config.yaml
n_layer: 15
d_model: 768
n_head: 6
n_kv_head: 6
head_dim: 128
d_mlp: 3072
vocab_size: 32000
activation: "tanh_gelu"
norm: "layernorm"
norm_place: "pre"
norm_eps: 1e-05
positions: "learned"
qk_norm: false
attn_scale: 0.0884
bias: "all"
tie_embeddings: true
parallel_block: false
init: "uniform"
init_std_qkv: 0.0181
init_std_o: 0.00331
init_std_up: 0.0181
init_std_down: 0.00331
optimizer: "adam_variant"
lr: 0.000369
beta1: 0.95
beta2: 0.95
weight_decay: 0.38
lr_head: 0.00465
grad_clip: 1.0
warmup_steps: 246
schedule: "wsd"
decay_fraction: 0.807
decay_shape: "linear"
final_lr_fraction: 0.0
batch_tokens: 131072
seq_len: 512
doc_mask: false
z_loss: 0.0001
train_tokens: 1102000000
steps: 8408
dataset: "wikipedia_en"
Each number is 500 + 50 x the weight over its row's rms, rounded and kept within 0 to 999. Layers, rows and columns count from 0. Numbers have three digits each. The size before them is the row's rms in percent of the matrix's.

# layer 3 MLP up, 3072x768, rms 0.0168, rows 869-896, columns 512-767
105:487434526454511453433501523611416499335434586560429436470474587505502519448424492519490583545531570471498595481588554521497470588528552473524512386467467515452479532395460555608533575481486480437495500374514520564395438455489440420452520509491386437442428444484485547512529553437489456425449486593486547439459603417450505572530487529470499513517580475439445480514552509474488452609470535420518469479568453472505572453496462445448457484395431520490556533520486566425490479514492547447566415498487437464502499524523461456442458407461391463492496483519455461460468550459478454539426514445570525548532550513421476540539533560517518513487490555499408447554484571501466550526518475548498514509520622438526438408468586512526442591554510442471483512528448472521535564473460523
094:484428470538529577509499514503560596425503560441531461617507538458590429527517450536419462473572531497506527463503460532481532506537494534472502671472401488378445594505512455492507570589556551446456560501446499534460479492525479417490582499579534431514593585474386513408478587486517467606451528403437481455516496455551507453404446539482436454514470550479494523407501456466487402561470553459419568460501474545464483508506616583457516477569553490469450504479532558486531493423486463511531490429406484562528437496540531500496415566534457553520506426439514465489467502496528461591600450521483549445422532492459475421558483513472573469404591515522617501579572534410506496450458545487521476475528438486506482447483536541579512530519465411497405482496561452481509449541399501
102:514571495504518473402566491448544501503528501474572521459458532494553528539567486492579499520530480399509501495435426480448529520513405584468438510439479497553496451517413515452524481494490530501470486453561482499539489549548485445481516459495468517557443504537580516397606517555488412527537527472479553526470475472461587527466420487467490438569512517467534550500481555599475398487469607544465574609491502459490483489554451498571489493567538536463408523487545538502535516538445487507494633538462473528495542516540430505484468534568604558490477527556452545458422505589559566470535455591510548486442534501408414508461531510377572583489562411516423479474486424492463471458451508492483561455453505494594495546574480556421589520447507465531584408574547509486497492478518443
097:580591444446554565480558469464468480453517572551482584539469496453534457468525567415485463511559400445593472469599463516472587567470486491572443455531442528540486437509600440438511635480510604551475524473454511536548580503549482575460510591536416557476463494507529637498615455438506517469505507552394496425552491473390475454417519508457468527535538570558540527427449520545574502471466458541372506507486522462563470510505496424439534424488518491449556493548481428436496513479472457507570521528655515537501407583408512483476471501484609480556452577447515556401511600536415455434596561454425524525528570524586450528518481517492493506488511527514447461453518452514452484439443555567537472567549578431438474502493561389603417519497451474524479512534527511503478474510507536
099:462599541473575531518549613574475495444532553461470582594511606495534466510448566390462521556548452537493519456513507525483468495462426483521432491475400529502446458524436458472477530474555534547457397477439510519473523467405548422540491454526517579521581500523610478528455467524520496500469494413504476540454491463507536509490489516537446437521477510450531505552447495433495564436475464484411467417543541564490548543570545542503628506474474423490495519585541459482486509492454543547523500514545496468509540458477444440480529506439485467523495459467504448516496536525592484513584563554497364433413481468527466427568454475534543448525448527521585435526480556570441458520576509524534534421522470483440591538524489522523607542399522535491427504531537528499558524527519495
104:510437560527434466458498490569478477394381481516478550581529465454513524510541407474490551599491387432534595487497468518495532434470572490431580412436540551494476534451534530485467550583534438617504479440518444532486502417497506603500424481559488514463510571424486419547525464467502462516526534561543548488511498443500525477428533441570488439610476545433439512494464469445511548463558472517526520530381449468542475473443536453445469415503451415530531510518543461508437456520433583432500418543603560494491491590548574443543440369434512504558443464499516602504573460490478527479551430510540470419566513484523532455506469531483410520488467476483433438465585506538488547560447529543520496408399480516414617484449582563481527522568490507545526582534426530555568523575474575
102:536481444505548594493424529434556411460430572478507476622544535558531518425517414478533505456474504524561590518453488460451522445415485541436511518425534524548549438443573455378455412532498493420558483479462500431442555524510489628557569433488471578552440520411478486498574533531500496566547444485435526501509511526407556559514558553508491437546489531490480517453511527395455476494535446552527483446424439484452692464457448502493632471515487504541414502534460562438535577336450494434552477497502534538480519511488525469591492484530548465510468542527493512544554418512492512489451437494496546498578578562496439509450503546518480475465567573504520517501559399508504480533515446549464515441409380500524577529460508501437508541526540475599507416482502473544468416531493480
101:507601455459586548426408570455398511503500529510420472482504512527440464486418573488451433466476504523449552439433594576524542489492548528630502496555575565526579572464453524456471438513394381470537606532500467641544488549503539500435552497479521440471435505562547535458484518473559571491526554512452448471529540553512528492599429441474502465483483515480596482599435462479558405514544517560552487574404480457450451533503464430455439528534426515528481507543550517463454537476493448505561488560497504530476494556523542453532564433427460390419489501411449547445474472541479488554432429477492528506461545563491514548464576446469472558491450442548349489592524463487480545491493426518527539461581512507460520410488482528377524548479490488511489526524462434528485564542515502
098:457579584455589464479531486472569492461431480532437406509623461479492532438493579485385589453468507492590491507568523511617442471523507531556590482584470440469495531443516445407507534413466475419572502540436463510423512474478503537519533531513503444450502417493639472459438479487468441456509490461553492516559479509493571582447523531590580456522531436492440513557451529457542584513488540468538585492563422535618484527523527505547599508571455387433512447486492519448454464529476551514522456582580484512506563529460447442465480492563488405476506497433409345377525569454564468472481478490521379430494429481471505552518572602581484508435589504448485506464476472526465611542593491488488542568490511577485494435562521435500542429556447502605469380501480510446570563490566489
100:495516561491560497543517497403516566534528515470547547497423449475482501507518532475515567482541495525476502492568550501536527538569495531614507403483497475475510509363505497506520529493531529427401549490545572496440446449431508571569485546565483559567562442482488495436553563508534576447458472431551599509449500500520499494539458487599519435448497466563491486537480486492532463494509530532478540530430437482519537456557471486487565488455445455567480460497575489490418576518407557512507464529518453511478516475524496469444501445562507425530501595434567481485622564411526519454419493540483567497521492501518474490500611490485443472487488522467557480525476480568503535557437445538569515460516488492614554387552581568514478494451480578475574523477462382565509435575567525
097:555522482552495497563500441523456567476533512489521448458522467503527490474502479457534525536479558502507494548561475467516434575568450509485503544442477442452521541451518512521454515454532549456534480494493478525499448517550492510487470475464527470550513531496457523527498662367513488485552486445543483466510565473451442483490549499638538479544525488523571491533505505549509503500396568457549539476486508544467465558568506484495512440413451587498579486448518584438574539467537431478552519445456566572484523507543420420471425442469529423541487598479418532423499562413482308427407529497469440581493492525497430580504468531543549476451540549502507407501524566444535556472524564473533574545460561461555547528595542440572580491462473472506461446472449485493503530477543397
094:503469381463567488453453549529579441414430514370534466562526518507670437484570550527496530546506458545550538513458351491432604522555389508509485585491413514488449482528490441556521567503547477388484476443486487582490453511485505473484491555515517466489505402460575463444565461510470493646501591520460558467515451483455463432526449517455469472471547526478503419489478567436545569552521520484454506473478487483563557514452446448510628407454544403486459519450589590475523489442498505481493574431566470584456470553539538431489464511460420512481453612487479506411467591595536535504536576484598398415454573516491506334485491603538477493447471529591412504523512497599506533515468478560455489498526475494480584458537503484483522488497436458405431456564498477514468571461517509
093:508460586520514469442580525557545518476521552550554442510562498541433514538452435459468447558552575512506510496433548577523431503519528492417502478599525414547387493598527454484469454504526493592558606495511432501509455484570433538459558490532510532489536533482457522524480484433550380526496599380496442500482580442484474498563559517497530535444443572499561525504453438417429486540390538467401543461465572511498506461562420546488597529379443481446551446416495557509477571530511470499583474497500557440483368496546517470451509532530459519452469403523519523459451478538448430523418514446371543466513516499522547569510500486508494458549577461455503447484603429435558526478522544482512489553485551543455464499450621392498437473519525494434492457550473533490577497474473404
106:588545495510511440469556478579547456654549508547508430464444467450496500514479525419533497535579460436534528497551487484594484567463493511552517486515443487505577555415522536552471554551517574583608485569475508537465475506490508491482596547465512593429515486465457507469504402544540545480475573466407477423528500611485598488490507567515508443458608553447509396545469454525505441475485645436453525560463429559506546514502442551432513487448438540598443494447465487494505612423430608531505478446486496560473471456448468426536423585493646564539531398585529607434549591501409476440502424515562456588501505506538387507525492471530580491433485451451541449546517517446477491473464579471553574526494509429510528470576535491516445542558469517534525496511517549503495590487453546
100:482548512400512540515472541488540499471514555491543350507557449510509429472476557488593458496514515404532479446448469527590494599437462509506512489611559469554583581462504585550502517591493401583538527466509540424538491447466514473470482440468488468533569592474416447621445456415484468458491483507450393527470503497489465500450481496557564461554509549399508428537501524523490415416466507542423542489474435501453590470528497535478490518413558507413522493461517461517484456518462528463571446578525463429493566489412405516568486483419519389497444472567424467447406445509428476526546539559472458448499440521481463465568534532563582528483521570502455406521501499560472483524562545487504429510492576527413559505407494464506433530522471560489497489544519531513507522474566568
094:498508451567469479489618503518563478578448523572453487481494345511430478388464454525532430488451554548549516399566544466568479478486459530458470455595487446545515470470501527523441531539516441436566545411475487503460515505517488527554499541465422418487488366624453587484501513587494444542519554521474464483534524502519476456582465519524525447475504552514476518520513436514445507582519495555436516512516491456505542559526383496480485510533541511501358538421474492454418579488470435526544459490561515416493459442600583542419465442404481465395560478481537565543493479454488480498420417422486518534476545477488543479471475434535497509556552497527512517583618565446533471519481508530530516555517545535528501566595472432435489549555528504533466501461577425488508502450496476
100:457551502501454490468631512492491412509514525505517519488502491444459469502530554515568492429470433506489588426615510470573480490455484511447470455392449462520483495512436507362472520477549478563476518409490527518483486491470421454573434435590371404397529448513535541535474492469473403478549543527411495516572482549453547473593522566464443476510546499532473490524565480550515511503561473556521546465437508479552578522583409477379456576595475520576474568439510517480489470521472465500507413572489485426466551562535524476507450486498515368452445445512497498428541491507487458453452448427439542419548512456574456470577485464520593477485562464584531515462497439431480443457455453502422518584527564437562546491488484510486435614494528500568420522526513481485534495486450552
122:518598455504504485501425488455434508413519615631514425451411608540467494454481497480487436592528441493527530557433541449468408483470483562422506488483535506543607542486525408500487511510499429455389551562520527559539549516473474571468526414499485502467476514510523504552638464482527500476536386496548547506449601572448561460520561495557418470457605519538499495455524507466473484427512465594573531397565516495501638459512441476456457453557448486454410478512510545525532487409440529504521447579604541497410516501444504509413536457451581507462442540503515425558501511534623438590554527486505421396553562479452454502436491512515457554519416541534537432542414432607469582494602431424444534557516512518402549475489494560444509532466481481431544505510448472499425557531446515
106:567476563481559482476494486497427487480512579526473497490510527459542566480582586522466459553563472516532505406509599464563553488592486455426410486349556502516537490519536573433499489473478509491561546441495486521389482392512473475462495560587526488434488495469478519452519455528558470475504653464540509462569519582454539459484417444474519496496492617474502497631508543553424466560531567493443486479523465542535513551542455408429607493602524469536480506472434604421425481507529624436488485524478525491487495450533581488539526408523547496469578475590450479407471484520497417488457469455429536391503505521578536495568467482513533424552594520414581459552535378523567615477465503543408537545542471489534493530495558377418482490496462594586474458487545500501506453535512448
101:522434474552478427454532556553496578438521543513505479509456423566502429489403474431520538529524509539569485420522502532473547517341470429464524549575372419467424491580590560459519523537524534426529594547511490476555531513503469512417557529510467466405492409447527574459526561419556520528425461519434495553484573553432488491518552576542570397604519464451609527550476539612599492464458528458510534513524515567480427500471466469490544533478481562483526493464495475517528610493470475405525553459545557518466493549476458448398477466468562361500463439471451475506465496442615456587461560435531399552560526470427531467505475500542613483511474511524435421493544498511448462514455517547519478519420445464465443606463495436519406513529401420530449579551544511559472553512475517
094:562457447487463508476405556481587441458498532433521534523566453488435533501432575427487569467558540597423518416554418418412517537532541555369520533549542519485532540455523502535493553519478531435525591469468515516510416494462521434504448569486507527437442594411585401488576539541578451527448458472490442421519451536527426474464443450445493541559480505412500591532500503558559426497483525475422512468392467457537478456547525534492522460611522453477456526575543521453490462500579557524483677406520478442493523481547477393517429533546408418463497462526429402553463566509490570491483440535456613425577502414578530495511459601617521553560579431473536555599570475453522507553485542468450539414545525477491435525522579510547464484546459575462517426478473547545453542509404547
091:544525504479553472470529448547480627531570524514503479453485500491443444417471443466503499425470409417496468520491481547469519488540536543548484483431553468482655485505523513568477568502511525439396450536491591596475496555435490585464407520484380529547528448514549525531565515560565493451503529536540416451516500536527538491439391431565492457513482540603548520477578526528491572376547588542427493525509415451482592538640478533383493481413530458468501415478448487494536426351485441418535484484442527511448492508457404491442524491517533568481456525502420431485448432590502467480531553514579556466572533405542424552458463483516416553507506534492541402497463498462489589502604593530512475512574541482550613498523504616407487525490488566468521418510503466502441514518560533
097:447545481438576514468490538440473541453512544470516452557492414437551443501559505571466568606551551445531470549482489577410503558496558508537515500565528450353582567439533574563491526556498543475428487491523482555512393523515541446523525554567556507447491399559477538555551554531520533567507461510445515363522499515453499447557489523476459517534517504394510427548455449577550428516509516358560470493472561575481469432533469478462586430424538451433489534498465472482500399413419485504489510511512446533493474448508415504564466378557401533527533443509505515472436567513496539479519476637491458560495521515553460511525519486526614441541498476600550593488572512447512608460447545426419502538476576469502432433588526552427457589472465528480467548479478567560525584487415588
099:527537393481542654477571504561488500497497567481446591522497444445556540516550537544490549564556519410538491425568446466409547522507507530414384477445427546518481423462486430426524507520481530532448433498452489492478417472544458589432494446500436568544510554494477516449574437523537571474448495475412458584519546564444438471458489467541411530503625592495595516549479552433459483554456455507337464519484489498547608456601550408515574447480521528502552518521450503500383492570559507507503417521504492533562491438495503450473492403612544503520546566524541495442402511509553525482492521531442544462530527484518455507502446518440533416535583528537490342482544458499556663447458486441414430498533535510530497561461479505515506459457460516553447474542548492542482441478422492
103:510525605451601442458484430544550470545518542516396530482501448479425500439536499475477574479483483531480462505520528511532475434447483558435479567616490530489607538513460427455526489457480507490391494415515502530508532535447498465455503518489475553468495456457495487556525482504519557524426486504531486594481438536385548536544570541524474448480501510474449448523494457580510504539512555476540537449509506488550511451588500560473526509502514458417469581573535456491489460572511492516434445581505475378445509600626465487583522534542506393510534457453551432517527553470518539494423565654532579493418491534514407380497624417493472478545500525518454487559599534486436530595532435504572488510597523525489575521435471490422495463449543496557431541546500480462577567572434557
090:423596457505575572528511514437493493515464513435506544491503520493552592600492530438447420528503516499548449449501472572472489487513493581460399536421425512473515494520487454563551474440477451563506561561546474488418456480573551526502593508442540488495548513464551550419435520554485413527569485521406499396538557500596481496604438541495497449437513544480436453426537479487578471633484482484461604510468562488466471538481498465511444492611506505394568550553516503507491461518475493592484500439543441476447566556367465497477478554555501561494461552500509577482475527570462418535576598507473500450390534433493516469486456506553430458504503436461531453559593557559536455517507506551553481500508473579446504540489571432451547435572499474562538414461573488459521542567428380
098:580434494488625494454529546470457539498515580477427416556475498492492510441450461420395500607528554521491543512375529534400453386469446440540575520571526479520470466493521456500485444476556567496518441557496529505578523486427511568605440471530602462514556456428580560545450540590520484551480514559417459574591532469491544433573537476524476510476421563491474492483444507439495519488540554579574503546427521413516503545507425534435560462483374400499519424536503574446485557433460568497578461396466528447489500510456470534424568488425535443517532492425522497467552548448517432583428543473454362440420573469538575593508438545539527560572566569512546400570526553529493536449507427495457582440483487477407498497476514546482446485540461447603498517511473577571458411559497469
091:452623444534563512468524493406509453567485571537497454504485565503546414456543570495490495517491468429513478487535387501536530560499450437499561411470530462451567599573514543552508484528478499590514588543489522597512427515464569414563478620521381570386581557486515497407550555551457522589484431610495565456477464436509583468541540447440477577531552500523471534476386486524525499492473510490365501561465484492496402493485585480446610494577542550527505485464539552531492572477545377573513454524580474453472529444550538484563528537426521433515497474399500452497475541541500511605418480447479562463550500453491550438538528513497424555505513475498555561581482428470461520524461500519444456485505443523400539491508639537528450509473497519549510442550472551467419542426446517
# layer 3 MLP down (transposed), 3072x768, rms 0.0096, rows 869-895, columns 512-767
098:523527450482511548548587459596481471426432439562439528550478524456547505499388532388583491539502436530619585495481556556420445594617473573454439524538458511491502563494530547580509553479487485601530520484507561511489510479578593482569521544465435471481553480494425507584538489468460473494390440490466474415464528500511626474485507479460487433489501506484500502569576465492458444467457527504526564486486517609534527536500504405545468509539532489536437561531502463483477410422509508447511506394536527533519459438492477404549589510510517460501483640548463558507503548415556515522589469577465483488600444491424502553497518498535354501532453508541507501553419529557496466574516507502461556501483464542478476493449543483464483563610475490553568465448446523583653620474570472
093:525510433494478500592481511445353519599434460498429486507594436413477544541634519524531483517484491466544502442515524506499490502409428597456589520439549519553563441668574535482486491523546481399408546405478512620574469483457486582554512493414560473494542533490555481454550400467486482457470503472434503528388526509444463512529455508494518505479406563559470516522537488464447590540449539531506471466521532470575500448641468608491511535451377593512498442545471453510491507478627487510543483583539526533519427519485472555534482515544387474544465469570518484542493384544414493514518507506497472518486555511508442474540487418478470439531472534582521567487543514535454429508466454562523518579509518539545509494534562537560543412484463616447506497486385498504571502536511500
092:437543483475462499551498588428536477487523478476546441596504497548464550423499560534536469522481540383474482525543401491449533454475542547445508474446522442470474498470455438560472473482464476511512499399426535561490369495451470382394626574460408477461498490558532478548563497547517473492413470536485500454505430449509464546470482496499495505495498547519519508540477516636549497432431455454550437562434485509521582452515538452504477451455530467534546502502470560561504452457520500521507501356519498553483441347526437402477489380440446520562491499404472625450456416431558533471485459603508534571478502523497507453548473510471475472511474450513505462506541468464467560550440505466493558510424508453507649442466571491514497486402514438462479491523589600498483516444465477
108:536446477503502538574540514433506478520460547497465469519595511612617430558502499507524525516523402529528473579426410353685471475473447422461482549482556491494525516485425475498582473442509534486462554467465478524453542518465594586566429478465461438498507446444444468531527607540465559604524469456466512473498525537467463479472394518500499482483447438407554547482482508451462487462452547433416559514584434587420640459476461492492479472513409528436478556514505479476428452534419515505517519511482524502517449457563537551568547489486558414380483558591549494481475532507496382495491561523455472557463494566455533456497508538475436524428511437504429515588470499552599487421501540482403470494510509536494445523489535532561476500409565519528462485465504490470570461476475436
108:526379476530429467469624539444554615499510523383596446499491509395495604601523503424502537533514522470560406482479511533491494442422437413478533517570418516531427442536550394552496438493499451555497460445464572496475513422486509384466514505542466545537499569490620466514475499522476525486451481417595483504444417440467509471556505515472524463398479556623472508476456446500578468469501499582509522515545516495515476566566435489514415453478557465508514545485499604511505483437481545602566468505495459555559421465524587463571468589432513492546528442452533480445526488527501485646562559483436577501465589484536555445443465571496429506553521565464545490518469449475489428489488495509553510499486478497488612447417458462490534507548553410450511457507616511571395470488498503
116:476507515399455635529457540457519543348526436436533477521422553486519457471560462529444455503426478510452431482470443550538515518455481504511417392498495533554524503574533413570514463599506483514484456425475555530443448447489438490504512519485455467458494507483542555503523428468458541504449587512514477428542606499577547523445462533588452520526509480454530479504468520557560556470542456489474551593613496441520452499540582514492495440545502383450417493453494518513543434545492478524430512524510559527427621467490477519576486516642506463484439448574492517467472356441431599490573493458557420538517485488523373414520489490497557439586548450461522510605488461575490541494515524443531416426490455463503468611544496510452414487544514540524555500564442503459502423524476538
103:529521460445522507542501491582485515508401520505372559571483474551482526469527531449438490423448518460630443599511475425528448510519482535462473547466514597620370440559531486560485454521589536517461416470493471537533535477402445675408428550470424507473516574531480496560579537523478501470550503465506538460461561625533517458444554495496550497480652409531527520508477402588478558477434530493474555579478475471522487493584465478489429598546513464442506498501503562511475530473505410386578507528453416490496421507487505482416426525529513528576456495498531477498452402541464443541466532527567498473459480492536504539576505522540542494507551506479500516447538533519543478454568447451468460554542494522433436421489537495489471561474437543499448503504546421516534478466470483
127:578419501493490508432544574475451482463406491440546457606526499539636422475553566460505602547412516489399547415598482536445504541427471529446552480510492473485548567510576470537570484556481426630499483411526475523499428497560557450562494461489523503465526483454539530496416403434485459425523446472429516394481538492519466466499490494530335545521610443440472580468579569516529443470573522515466487465600509493506423471501585548479552433456390449477493530438544505461457501541496544501482496530545477458504490462629486618473425533558572428489474499509513537477585470404530523484487524536547517540489455511552446429475474528525475432538482481533479505472543518426414566501566423437556439493524504506531453577514511584502482486418466582623423480490521486520498591537487522
101:497462382449485412508546485460477490412412519513529499478512493491512558468535423464439522539523473503440483500533500576549468476482407453449469507474447471436530492498539513467447490448583522469497561513492507453451521514484474441538552606493530568414507554508431458401496554470508513540565580457484578493503476580493507528523510537498456484427560486477456494453522556603584575581503516450446418424505515453469584546582529433449529479490525551579433476528485428482436464544475466459430539481424515531503506489648580435557454490568529529544534560477537485440517476531464522482462478462438567642469522547472509506528475451516488498375460511539429482475516547437485604495490494520449481442531511495531490446580474543431465459441472474570519560615591541477506480472569422
089:515567485515493545553532553456514577523547597441492479570492521545497442446532399467524406521492522488506648559489509460571584465525442463454490476431429532482498506437486598576472444432515548491537632566486525457608467496528489600480494506524418555567553433505520554605449473501513492528458453527488505571507468467495598469566492486515582488376404514387437543491487462517412536523574501477601559492536530511544478431473475560471493590515573523520509446520458582575557444482476513480625478591555463441484453507486541475529443537507538531612514496393582502522567444476553599524487467455512478508528624545499559450471564502503531534481344511448408499438601536416448437481485409561462520502582569468379534461476520443516462433428508491454557461488490495533509509523518551
103:459535490469528446520413504637499505529439399524492434464450437424564548588506563567598482399517458451524435538482503562415409535541505441488456544555485529493476558557552569463400469434594422424447526407481509416460504587549545434547500471521566541539482420516542364530435458481563529530466417460560535551527554501518444491597521437509568527512484501543522530538442453575429471474460496507480538539467525511521500405572503481559485499458559560410520476560460510501400531575494389529559531558442442551524502498501445428584505515577516579458507469495486439517388491487547606547561540498535555546597467556540487501537511518473458555461546426563505551499442614467505446529529479509517593473482459516565480548502465435437551418514543511463431411598449527489525413525397608
090:546598492521528509542503524452505510479449558539437458629615471514487466533516526481503528522516434524619608572511481452491515528519492545476483444524491489386517436496517548441489519541498481643523470450485484587562515451514557338488496452508499492490538526582417408540515507525487526570540477500512486427511472578560448516452531479481495419548558493542487547459512482460536506570517423443422439516559489561454458474520501566481581520525611506499512525506568430533503506477438499512436444541546476504469541498593512518509534488488529504512535527533467611417447428416534520506456497516489457468481439559473442505474538473586481541426509561525488508559509550447426564436431478542580611429507460551352508432542454543375464483476571505541555548524552479474479508631511429
087:500444482462441380476512484481489493503498475484575565473506482496481487513474541438588495495504563395415462464499487494518515522562453467545556518473421476521523458563408575520399435497472450498563513371493520553503493495539466460525494487514422562520518545429542507545582407502589506447468439417450540476474441493517477508505500478523476514439443513515533439442511448574498451511505495492508496595465447573541543422481515588469447387469416481481406473477607429530510451431474466520446557571485511491595559455502618402531600475577524469536526503502556492468545416523518498460575521434460544567520449499534534528493567464506517439494534479485551581457457402568521633433556454474580391514430461513528502557529553425453483567487422490498538514461503528586478484493518527
102:588437518468535520536519467574527403548625426520514479531485558484393420522516580443571496489490558522442503527555481559489560550541441491470407435490461502508497401516536596505450488468517511545501415573531389509502534485535504661533570512412450489474491516463524433540540486455552493416517507453529375455421523638485513407500446476396508496513537446561514452525532564502454513596533518396425506455537509554603631509527477538403570506496479538498550517491607445493559508475555584510551534476482477415440595566538505470569499531521484484521538490451460563560496507547508541480489588479561470546436583452617508515503476546475481510469498519486495399474546532552473401484499555447597426479580546484462386453591495441555529433526514487475456556534450541570464483509445634
114:564359478544522448475626494478489519441504490524471535529645527491434463526443486485549516536491611625550505558544527510466400516552491501532544578489589507584534456533499424421443474460463569423475516526482499489479609460522443443525479466510489546429433490553478520510526606485570510515458437524493580505448355492451487501621489525462442529501456479508519382481491506465453466500507477411456504547541450534521565518455566539589438511471544469554550443532487601477531547450501409477459475516453468498480486523507484500484534414389525538590449538530484494535477454464549498511386488548569427537452441521496555487443482536467450568497514553441535588456532515572560465511515627544488527502499451554439464456443412470536505567562487528412486473532472448515482441512487480
108:526461569471560459483518607500467503539498564554426600466475535634482367471500598474458503539554500519503549471644492523499628397587492490512505484458536523489537432429431450542486467479536586538398498527510419564477500588519508434524457323483484574530532515479474436429546501500436506497421467520513552533553507546482464523503460351549571537460532538436482482490543575574497520444447510506481512502471507506546428504470559456546590422480373478496490476471514383505673466462492520453529498483488541536472536479475554589629496495532497500517528468470462441467473426524523454546506557534529543493471465499531428471576496556528528430478448478505538520410564532544541524466500568460433521422442490459467427472509468534519481538473464493501524563505491495515497489492539509
095:448488494466507562478513591386574532457537528501465534536486539577393459425509511477520589523546543529526604541638542559407553444542487500550585437513504471453531470423545375508461502540460613533402490517482497623454445550495579400520565383438435552518528495420477540518572498541510453478501371474502502413511498531449508521602433452572479532484445569487529483564440495487472482491385606456396455516464462486398425493433561500463563437526458544459532529524376393502570468525457504494457565523506513509515562506541523497554559511460520530434450425497527518471483385477428471532509454479472505505530529497481498444493515442518608486580520385483466470489507517439550514466506508532551500432473498495452411463521447478477616534511516542531469519563480487497460448539466538
155:503545482462502533498569531598489530550462555519461451479531575516599520397510540506481430542446428450353546488529537515480395397488448569510438541494521498519485543558536574590538539480524401570426516496508458606508461493571539494560377433538500526512571516523505473435549377509486487435521502502481455533564528512519459501580464507489523484496532484501545621474461491544525517509550510573432491474510558497456496474541507478491496500583449483445579492569481576485479465472512515482532488572463529479506503474492523532456494543559503524489432541567501518588454352482493497478512425533503414534457539440457534490498489415495430471594543441575437512531535511514366521542432495502574521494550507505553514516522492621518484558452527565519377514515555504437492464564437592
137:447521486487507534486365598510491578512549476525518464500440503568575554373517510562486476488494478467427478500467543510592437496461580544462519457462531470479476554422563501500557550451500499532443482471442522571494469515443527339446608524439563528498597484552514407433440437587487530531453550408514500456614492548533487425443413507429491522426450576456514499561426417533523448508586567504501495428594480548532529520575553473421553432545533517516544524423503548476452492502507460446524447533447542613531495463528630503547491477536574502568464510523498516433525444524556556430504532470438461543585401525433510577492458484453514419493493510482470477518485483478538520564460418510539483463538539451439474508427531423471405466503504585520475506451554575529543492496496453
108:519524461400526519549556531508571545520497428493502534504603547510536479508518499466499480547466467445530409565545529436589497436475413589519423407351536549562467565675433490519506556403422509578468449528471494524468598495545491498552363482483613510491529528549510450474469436447498537545483578450492464423427471535496539476465481517489449439557546518585657584480478473457509571427522454609416425524571496542463545554456523554467490450644489512485583529526522439475413452493516481503481495514432481449538478520613510607414555511529472493448507522564487392534539484562465513492523489539502382414456514540522427483450458442567504515512537477481582540476466527558467454517577479492486434474536439497569529466468449549429565550550481534446544604437405446524485427551552477
101:516489422521487556475522481449448410454485515530561578475526499503491419546425498568496459591534483506491496408507416565548525478589460464423496627443524525470472535439536529519392471428559479355480556535478480521521557637530402548461538525550479450553501506444424541451542546615573473542523532515454522508571510473473498577491469515459516461505438429487487496536495471502548489557483598431510624464513527484586507469552481480503435464560550523457488495485415643540438520449520517533482520527506474580497411379510491474505516376558416554538531521497473567527533491501496512543537437515446504399599532518518494493500477487550437566503542485531481502521529541474484533508527538534435490498535604577563554494484592488503558479594384437538471441506495482460480492428509516
089:477522500466420526501571469551471508552446489492435545459536523449454522512584521610499486547525506537510534576520521468556450507548459422436391587449525566508465473507464547460449525486483484452565479570512527492476602538536505398489529493437534510447479591482495424565492524407502462478510517464545500519552544464525526534524479501466479502466394521456465560485509500450518529514564434404531426518524484584444535532468470434462472521521501519539578500429463356499536504510452555499541510463406534530486570475524527461601516465474534436585464444539528472499533555452499472542499474501519502434493414531488553502494465572571563518441434509623455481456473428391571386443484488474509553489372499520597497419574499453598411516499460491597423535491517502467426497546455465
104:485595510460551507428435451516444565564547544462550540548539454520509567540506479538482522514512437554539520539436501413595515505578430515470524469418423452539431670527606577494448560574554562367492530443527485502542428521507478517434497503494497449450499531458462541409496474378526542521490564525496424449534479570551401507514470500518567546602389503540471509430462508596449505490585487490488543471513468411547518584397555500473510568544457535431524509483534522451480500492539504470516507522546514485510486533500546493442511501588434511470565490484523575512499420555475559532546498509512398481579508431444516421436492487508499483484514512539457419562495501578366530541380555601583467460475435500513538509622382468526581466447446522588468615430454525410566487580529487
114:518413515509506387513437440474543524578433486514533498529596443643465461444471553560496475457473516472451479507468551484573512644447500552475448516451458516419544488399526517560539611336490505497538477459519527564530412549517471470535445458513509469599528558528567496578399509550520465531576472519505525511553502410501494509508428484415490560438470470532477621494472464491479408531555462552537458460490569517438532571408412421447464494489537484508441548439528569472444420491468455456512467513430545578555477542509497505605526459567458550569485547626489467659451492484570536493618461467418522584549487429407549461497509461480539451552544433540446560414484475529476529617525525498478523435540566488533491494560428410498418404417550483611535515430543527460588429492528529
101:486517516491446404517576437536376531507615556417500411533488566447465409467442431552563489555493561443492491562627468525645510491446460565502594444597480576571452489458513512533439516473509514404460450460470490562589548505498447631473536552593524464509441516494472570530508526521532519613498386527486490486481507519443427465454527508532575455538419514444507556496416460422487553611467486458490505480500569608458568560550421493467538552372528512493545497544462590537416469389556507474513517507454480425428399538461474418370513426491527569490523429527442556459472493570560532546486464465480494474607539524514542509403508556515478580516454618459448497502600564522490491511444521436400511505535446533435439490530563510514421489479520434489496536450387372442447472506591485
078:519464524440443530517569483543459438474518463374439535539509391484486467459565522500486451447518540521474522514523547436551451493488517413539509480412462483534410493459408514475473417553529555483548526463545510492492527554473570422398478586407387586453599503475584577531386440500480546547497446557543496459579513554449595504531496504473541503501485527538436484392565502460500582575466489503505502444466465482535503480551477565578446516361471497444566542512545449544548601554497436471544487417543492517465596498493422536551572567419490511466438490471486493561554570479577482538452549375408577589503569487391489401464492397458508503564460549620534485480511459470522450491495551506486534497527524558533425432479487488532569423480514557466496471507455587623401507498477541
095:592500500476460369490525534483495565389491461533533506475553474566486447554475520568514424529465492479458503509579492555579474522525439562570556488426431524443550543473497531526468487429606416565561516499462468391619550469534461442507491512543507350491473483487476439627465563383517532588533547462482536559409447537517547507455521421450491488575448465474424537519444520532511511515515579440483439575420463519439436551534470441440509398576546496471490542409383516518447606574524550486482569459550529548581433495508526525424510586510541493508436525565476512444527400494483489476562536450550525587459504558514540496484433426585542453599467481524412479508442505533447587576598501452519421489517466532497584593457570531423465445528523521414376457486462488525568575414476512